config.yaml
hidden_size: 224
num_key_value_heads: 4
intermediate_size: 896
vocab_size: 6745
norm_eps: 1e-05
parallel_block: false
init_std_down: 0.0
optimizer: "soap_variant"
learning_rate: 0.00366
beta1: 0.95
beta2: 0.99
lr_head: 0.0112
schedule: "wsd"
z_loss: 0.0001
Each number is 128 + 24 x the weight over the matrix's rms, rounded and kept within 0 to 255. Layers, rows and columns count from 0.

# layer 7 MLP down (transposed), 896x224, rms 0.11, rows 171-185, columns 112-223
[[142 163 128 202 131 134 134 115  66 169 101 171 122 141 131  91  91 110 129 107  84 155  75 172 152 142 177 170 160 110 155 114 159 122 134 103 106 147 151 119  89  94 142 103  83 131  73 135  91 110 123 140 136 169 140 104 105 134  99  95 142 128 161 142 119  86 146 107 132 136 108 139 142 108 115 136  86 135 123 163  92  98 113  82  97 147 118 147 143 168 142 122 158 129 158  90 106 146 123 115 115 129 149 154 124 143 159 135 149 137 146 150]
 [102 103 110 136 112 158 122 136 144 141 155 120  93 160 152 149 150  78 184 122 192  81 126 124  72 154 112 156 102  86  79 139 132 113 122 103 117  98 146  89 127 137 124 132 119  94 169 116  87  74 160 123 145 110 128 107 138 102 109 115 120 137 124 112 126 111 131 113  90 110 115 128  91 155 109 174 180 135  75 176 164 149 113 136 123 178 131 180 139  77 133 170 159 168 112 140  63  77  91 130 186 187 118  97 171  81 128 153 173 130 121 123]
 [167 109 167 135 148 143 125 155  66  98 120 154 110 160 148 107  68 147 146 131 115 128 118 130 117 162 132 115  99 128 118 165 127  84  98  80 124 139 126 122 122 129 136  77 145 144 126 142 167 154 178 126 134  70 145 136 107 133 120 181 164 109 106 126  84 101 134 148 114 127  88 149 133 134 123 114 142 152 108 136 104 156 143 125 117 109 135 183  62  87 105 124 108 183 112 153 134 131 134 111 101 114  90 124 140 113  99  79  63  91 132 103]
 [123 111 124 153 133 120 129 119 140 119 118 140 120 145 168 118 138 140 145 124 118 116 124 141 116 167 147 153 110 162  52 147 124 135 121 160 118 138 141 123 115 123 107 133 135 113 154 132  96  84 124 172 123  90 137 137 137  96 110 115 155 139 134 118 122 142 129 153 110 154 126 118 111 145 114 120 142 128 145  80 154 149 157 116 190 147 101 144 111 120 122 100 136 133  86  93 123 114  84 121 161 133 111 118 102  86 142 100 114 123 159 117]
 [104 114 149 152 127  83 146 121 157 118 151 132 128 154 113  91 107 114 115 111 129 118 149 154  77 133 138 117 155 112 126 162 121 127 115 129 139  84 127 101 106 103 111 112 149 148 115  90 150 115 142 158 143 152 148 138 155 150 181 153 113 123 149 123 153 166 115 139  96  96 143 154 143 139 105 177 126 142 106 171  95 116 140  98 120 133  87 123 160 143  60  72 115 114 148 118 131 115 112 168 152 139 156 134 127 117 156 105 145 131 138  99]
 [125 151  92 128 175 137 132 112 150 120 143 105 150 122 126 157 106 116 139 168 176 152  61 126 142 139  94 135 127  90 105  98  79 124 113 108 107 130 136 111 163 113 158 145 111 156  98 108 134 121 113 109 120  71  93 139 169 120 148 192 161 140 154 110 122 122 107 107 122 134 152 120 157  87 142 134 126  75 130 113 141 152  89 157 140 128 164 134 104  91 121 131 123 115 115 136 139 125 113 141  97 115  80 142 133 139 142 156  84 125 142  96]
 [128 138 108 129 127 133 106 120 137 136 148 111 100 123 116 133 122 135 117 123 118 142 156  75 101 106 141 123  99 114 121 135 169 127 102  80 144 123  76 113 147 130 146  84 126 149 102 100 118 151 119 127 136 150 155 172  93 183 106  90 130 145 111 137 114 105  66 143 136 112 131  83 127 123 105 148  58 175 113 133 139  98 109  97 163 112  84 124  88 148 140 148 107 114  90 134 145 121 117 149 107  97 125  93 155 137 158 118 146 125 114 104]
 [161 149 127  85 108 113 112 161 167 125 147 115 114 137 140 186 138  97 150  97 140 140 154 138 156 108 119 137 140 110 153 130 112 121 150 124  86 105  88 114  82 123 102 135 143 146 115 111 163 173  94  93 152 160 100 141 106 137 156 137 183 148 140 151 160 151 131  93 137 132 119 164 159 151 107  92 154  72 114 117 135 108 174  95 130 181 140 117 118 149 141 147 130 136 129 140 128 178  87 118 181 121 142 101 125  97 167 143 120 123  91 131]
 [ 81  99  98 149 151  87 116  98 115 135 140 168 139 116 115 170 124 118  90 140 110 126 130 117 119 114 145 103 139  97 169 138 114 118  87 128 143 140 115 164 148 109 127 133 126 154 124 112 127 129 130 151 131 126 116 103  86 131 100 149 164 104 106 120 107 142 174 157  87 108  79 118 158 109 130  78  16 179  85 150 136 106 169 118  99 155 133 131 107 161 136 141 125 138 139 125 171 150  82 119 130  85 104  61  87 146 126 105 112 126 141 122]
 [141 122 177 141  96 164 159  97 128 104 118 122 168 137 105 125 111 123 141 122 157 119 114 134 159 129 144 162 172 120 134 138 110  97 128 130 114 131 171  79 130 141  95 134 154 120 157  90 109 123 137 164 105 146 142 173  85 131 115 100  75 136 148 117 168 145 143 113 103 108 125 129 137 136 140 119  61 118 101 112  80 104  82 146 117 107 120 127 169 115  74 162 158 148 133  96 137  96 100 102 113 162 121 120  96 141 136 128  93 144 114 146]
 [140 142  91 154 118 129 128 147 118 110 128 128 153 109 145 118 107 100 112 132 133 167 119 129  78 137 148 137 114 115 131 128 163  85 158 123 136 128 132  72 100 141 130 103 151  92 145 103 128 137  49 133 131 137 156 112 124 158 127 145 125 129 122  99 140 131 128 186 135 117 140 139 103 140 184 104  99 139 111 113 106 165 109 130 177 161 109 119 113 122  94 132 109 142 156 127 109 109 113  88 139 104 115 143 120 147  90 110 124 186 130 144]
 [157 140 140 139 131 161 144 133  87 130 170 158 108 164 128 131 123  95 161 101 130 188  89 142 106 152 101 155 147 180 126 105 143 151 138 145 168 138 130 115 120 151 137  95 168 170 153 150 123 119 103 150 163  92 100 122  82  82 127 141 144 124 121 166 141 109 131 134 150 107 150 102 116  95 171 113 143 100 152 110 128 150 118 120 129 141 157 157 145 127 115 131 130 148 105  91 139 100 163 129  89 172 126 148 172 143 112 145  99 145 158 119]
 [ 80 135 134 100 107 139 145 123 141 127 128 152 162 138 128  97 162 128 147 154 106 135 108 123 119 136 125 157 115 154 116 113  96 133 177 118 143 155 148 128 126 116 115  99 128 116 131 102 119 146 122 148 145 119 120 151 137 124  95 157 138 107 104 131 149 161 117 124 132 117 102 107 151 157 144 108 108 115 115 172 176 124 101 108  97 129 135 149 121  68 136 130 137 165 122 140 146 140  90 152 149 148 129 116 120  89 135 109  68 110 119 130]
 [117 129  92 144 119 160 137 148 117 158 137  79 153  80 154 152 138 161  84 181 117 103 128 131 121 134 121 124 127  94 181 128 148 103 110 124 162 123 132 146 148 127 105 147 111 133  85 117 145 134  82 100 136 125  68 134  98 143 148 151 120 118 105 140 114 121 122 125  76 141 109 117 157 129 119  80 172 124 123 139 131 140 150 117 114 146 165 115 102 152 146 134 102 127 138  84 113 141 149 128 122 135 168 131 130 135 170 166  88 163 175 147]
 [145 126  99 127 137 121 106 151 121 142 133  92 121 142 115 177 100 124 115 157  98 122 137 139 171 121 102 134 150 121 143 141 123  77 158 101 142 117 118 146 142 105 157 122 113  67 136 157 145 195 120 129 102 104  99 163 132 121 113 114 160 162 154 128 146 114 118 102 129 156 126 132 132 135 114 124 168 108 115 115 147 147 131 131 111 109 121 129 131 124 133 105 120 112 143 129 136  87 130 112 136 123 150 142 163 130 161 146 131 145 157 126]]
# layer 7 MLP up, 896x224, rms 0.116, rows 172-185, columns 112-223
[[126 110 147 191 128  90 131 123  94 178  88  96 117 159  93 110 137 141 165 135 204 119 110 108 172 116 141 151 156 126 188  76 138  84 177 112 141 131 115 109 119  81 156 109 114 158 104 136 123 110  92 137 189 179 143 127 127  92 125 171 103  91 138 123 117 107 123 110 107 117 175  95 111 142 144 191 123 102 121 154 151 135  97 102 132 154 148 166 129 137 108 146 131 115 155 119  83 118 152 139 117 115 130 160 125 138 100 103  95 150 140 143]
 [165 120 108 106 166 130 128 160 118 110 107 128 127 123 142 106 119  92 144 146  88 109 146 152  75 122 118 146  81 114 125 107 116 103 141 122 145 158 116 111 128 137 109 111  92 167 151 117 120 140 144 156 149  81 104 139 107 155 124 142 133 139  77 134 100 121 140 140  93  90 115 113 125 131  96 135 115 141 126 115 129 114 150 134 135 142 128 149 141 171 184 129 105 117 112 148 129 127 107 122 118 133 171 141 108 176 140 169 132 145 100 111]
 [121 123 157 115 103  96  82 108 116 152  92 100 153 134 153 122 170  93 157  94 123 166 136 161  98 175 129 152  98 123 164 114 115 128 149 110 105 130 115 135 133 162 120  73 152 202  80 123 139  96 151 152 146 162 137 123 123 141 106 151 100 115 112 140 154  89 130 114 122 136 134 145 183 147  84 150 127 115 146 138 103 172 109  90 123 123 123 119 165 119 122 131 164 125 141 158 147  88 119 127 129 122 109 161 121 140 121 193 102 140 130 132]
 [163 114 120 134 107 112 119 137 156 155 141 165  97 102 105 136 108 143 106 158 178 145  89 122 149 157 142 123 100 129 147 182 162 132 136 130  83 132 143 104 160 134  70 133 165 125 169 109  74 112 129 114 129 135 139 161  94 114 127 110  96 127 125 134  98 169 147 134 106 101 119 142 113 171 147 121 152 125 114 129 121 124  98 164 175 156 151 125 120 133 147 135 181 136 122 127 120 119 112  88 117  95 102 124 144 136 111  96  98 105 105  76]
 [119 115 102 131 205 159 139 114 111 127 151 111 117 143 136 154 140 125 125 101 124 128 106 167 138 141 133 151 128 132 151 127 115 149 113 156 174 151 142 129 157 128  98 110 102 122 104 131 191 146 122 150 125 112 130 164  93 119  54 127 138 156 142 168 136  93 113 108 135 122  96 104 130 125 123 100 131 124 133 133 145 118 129 142 101 131 104  91 117 164 180 103 159 135 146 156 132 150 100 147 166 101  98  87 121 131 103  98 137 115 134 143]
 [120 162 188 103 115 106 132 110 123 149 104 128 100 129 119 138 129 140 127 146 140 174 136 119 146 109 100 103 149 120 104 109 105 139 135 133 118 131 148 101 140 125 154 110  95 106 129 112 129 127 158 132  73 114 102 100 121 104 167 159 127 127 161 148 127 172 122 164 134 105 151 107 111 132 111 102  94 117 129 145 172 127 123 142 108 107 135 116 116 137 108 162 127 147 128 100 105 117 118 145 140 119  94 114 142 152 123 147 131 152 122 116]
 [127  85  88 146 118 141 109 131 172  95 122 133 147 116 116 131 128  74 159 112 103 151 139 114 146 142 122 141 105 117 191 131 136 138  97 166 114 121 141 119 102 149 166 115 147 131 139 168 136 130 122 104 126  95  74 143 126  91 142 140 141 159 167 125 138 135  91  85 154 122 146 114 140 129 173 114 155 124 140 128 167  90 108 126 155 124 118 115 114 140 126 120 137 161  96 114 151 106 166 109 137 126 155  83 108 145 169 118 148 108  90 127]
 [121 116 148  98 166 143 153 112 140 124 132 167 112 137 129 141 112 140 139 131 153 113 108 123  96 134 161  86 129 121 140  83  89 190 131 156 104 113 162 124 166 132 133  78  90  93 149  90 146  94 149 164 152 116 134 159 154  81 138 131 118 144 123 129 108 112 132  93 145  99 131  90 135 124 156 150  84  81 123 133 139 131 129 148 126 117 142 106 171 140  91 152 146 120  95  86 136 118 186 151 115  99 119 134 158  98 152 120 127 166 152 141]
 [123  90 134 102 140 114 108 115 108 140 141 157 178 118 143 138 129 127 131 133 123 119  96 119 127 132 119  75 126 135 143  93 105 168 112 145 122 149  91 102 151 106 164 160 102 131 119 125 170 138 120 109 142 108 100 127 139 131 133 120  90 120 132 133  97 151 148 141 111 140 161 103  95 128  85 141  92 147 135 140 124 120 163  95 130 171 115 141 134 132 101 150  62 132 119 138 102 142 153 118 117 113 121 193 192 129 115 109 102 106 115 177]
 [137 127 147 108  88 130 152 109 142 134 102 147 122 125  97 145 130 140 103 122 100 109 112  97 153 109 108 175 133 107 125 141  74 122 131 108 113 102 100 108 137 127 123 123 133 150 133 114 147 141 165  96 110 147 121 147  97 169  92 117 111 156  90 137 118 112 146 141 150 138 141 112 101 135 120 141 123  81 134 138 132 111 137  83 141 111  93 158 154 112 110 170 161 115  81 175 171 124 118 117 112 145 123 104 110 126 131 117 158 138 133 101]
 [140 132 145 128 124  85 159 108 108 120 173 169 124 146 152 112  87 121 150 132 111 128 119 124 140 141 125 114 135 124 137  97 145 150  99 135 153  96 122 117 142 107  59 114 148 139 200 145 131 169 102 145  88 112 120 134  72 121 157 134 153 132  77 124 134 107 186 150 151 114 142 129 151 102 148 116 138 117 119 132 148 109 106 127 111 142 176 155 120 146 153 161 102 125 136 137  99  92 167  82 127 137 129 112 150 165 122 125 139 165 184 180]
 [170  83 120  93 141 118 169 133  93 100 167 131 134 168 115 137  86 144 141 128 126  94 119 171 139 136 113 133 153 118 138 111 126 155 111 134 120 123 126 151 146 129 138  71 150 107  89 126 113 109 124 164  99 140 144 144 179  93 124 139 149 102 109 136 139  57 118 130  78 116 131 136  99 144 150 165 138  99 121 145 144 148  67 115 125 118 128 100 191 135 149 164  83 158 165 137 105 111 153 134 110 101 119 114 149  96 125 146 151 171 146 116]
 [118 121 138 137 117 127 147 109 122  91 137 105 147  89 136 123 129 115 197 116 159 122 140 116 127 132 115 131 117 116 116 184 128 146 117 112  76 113 138  83 129  96 171 115 119 127 118 155 130 122 158 161 158  81 146 113 163 143 138 114 133 125 136 155 112 144 144 107 119 135 100 161 114 114 116 163  94 123 102  58 151 149 119 154 122 144  87 142 121  98 128 151 120  81 119 130 119 125 112 124 144 102 132 105  81 122  99 122 131 135 108 135]
 [126 134 155 116 155 114 141 121 114 115 118 114 159 154 121 123  98 151 128  79 147 141 111 138  90 122 107 142 135 104 141 122 120 141 100  94 110 128 101 177 132 125 138 131 121 156 197 110 114 125 154 120 136 135 167 149 135 103 135 177  98 111 158 108 141  88 133 101 117  74 116 114 142  70  63 144 156 127 211 109 162 134 111 109 144 130 125 125 114 131 144 155  91 145 120 119 144 102 127 110 103 136 121 123 142 129 134 119 134 165 173 138]]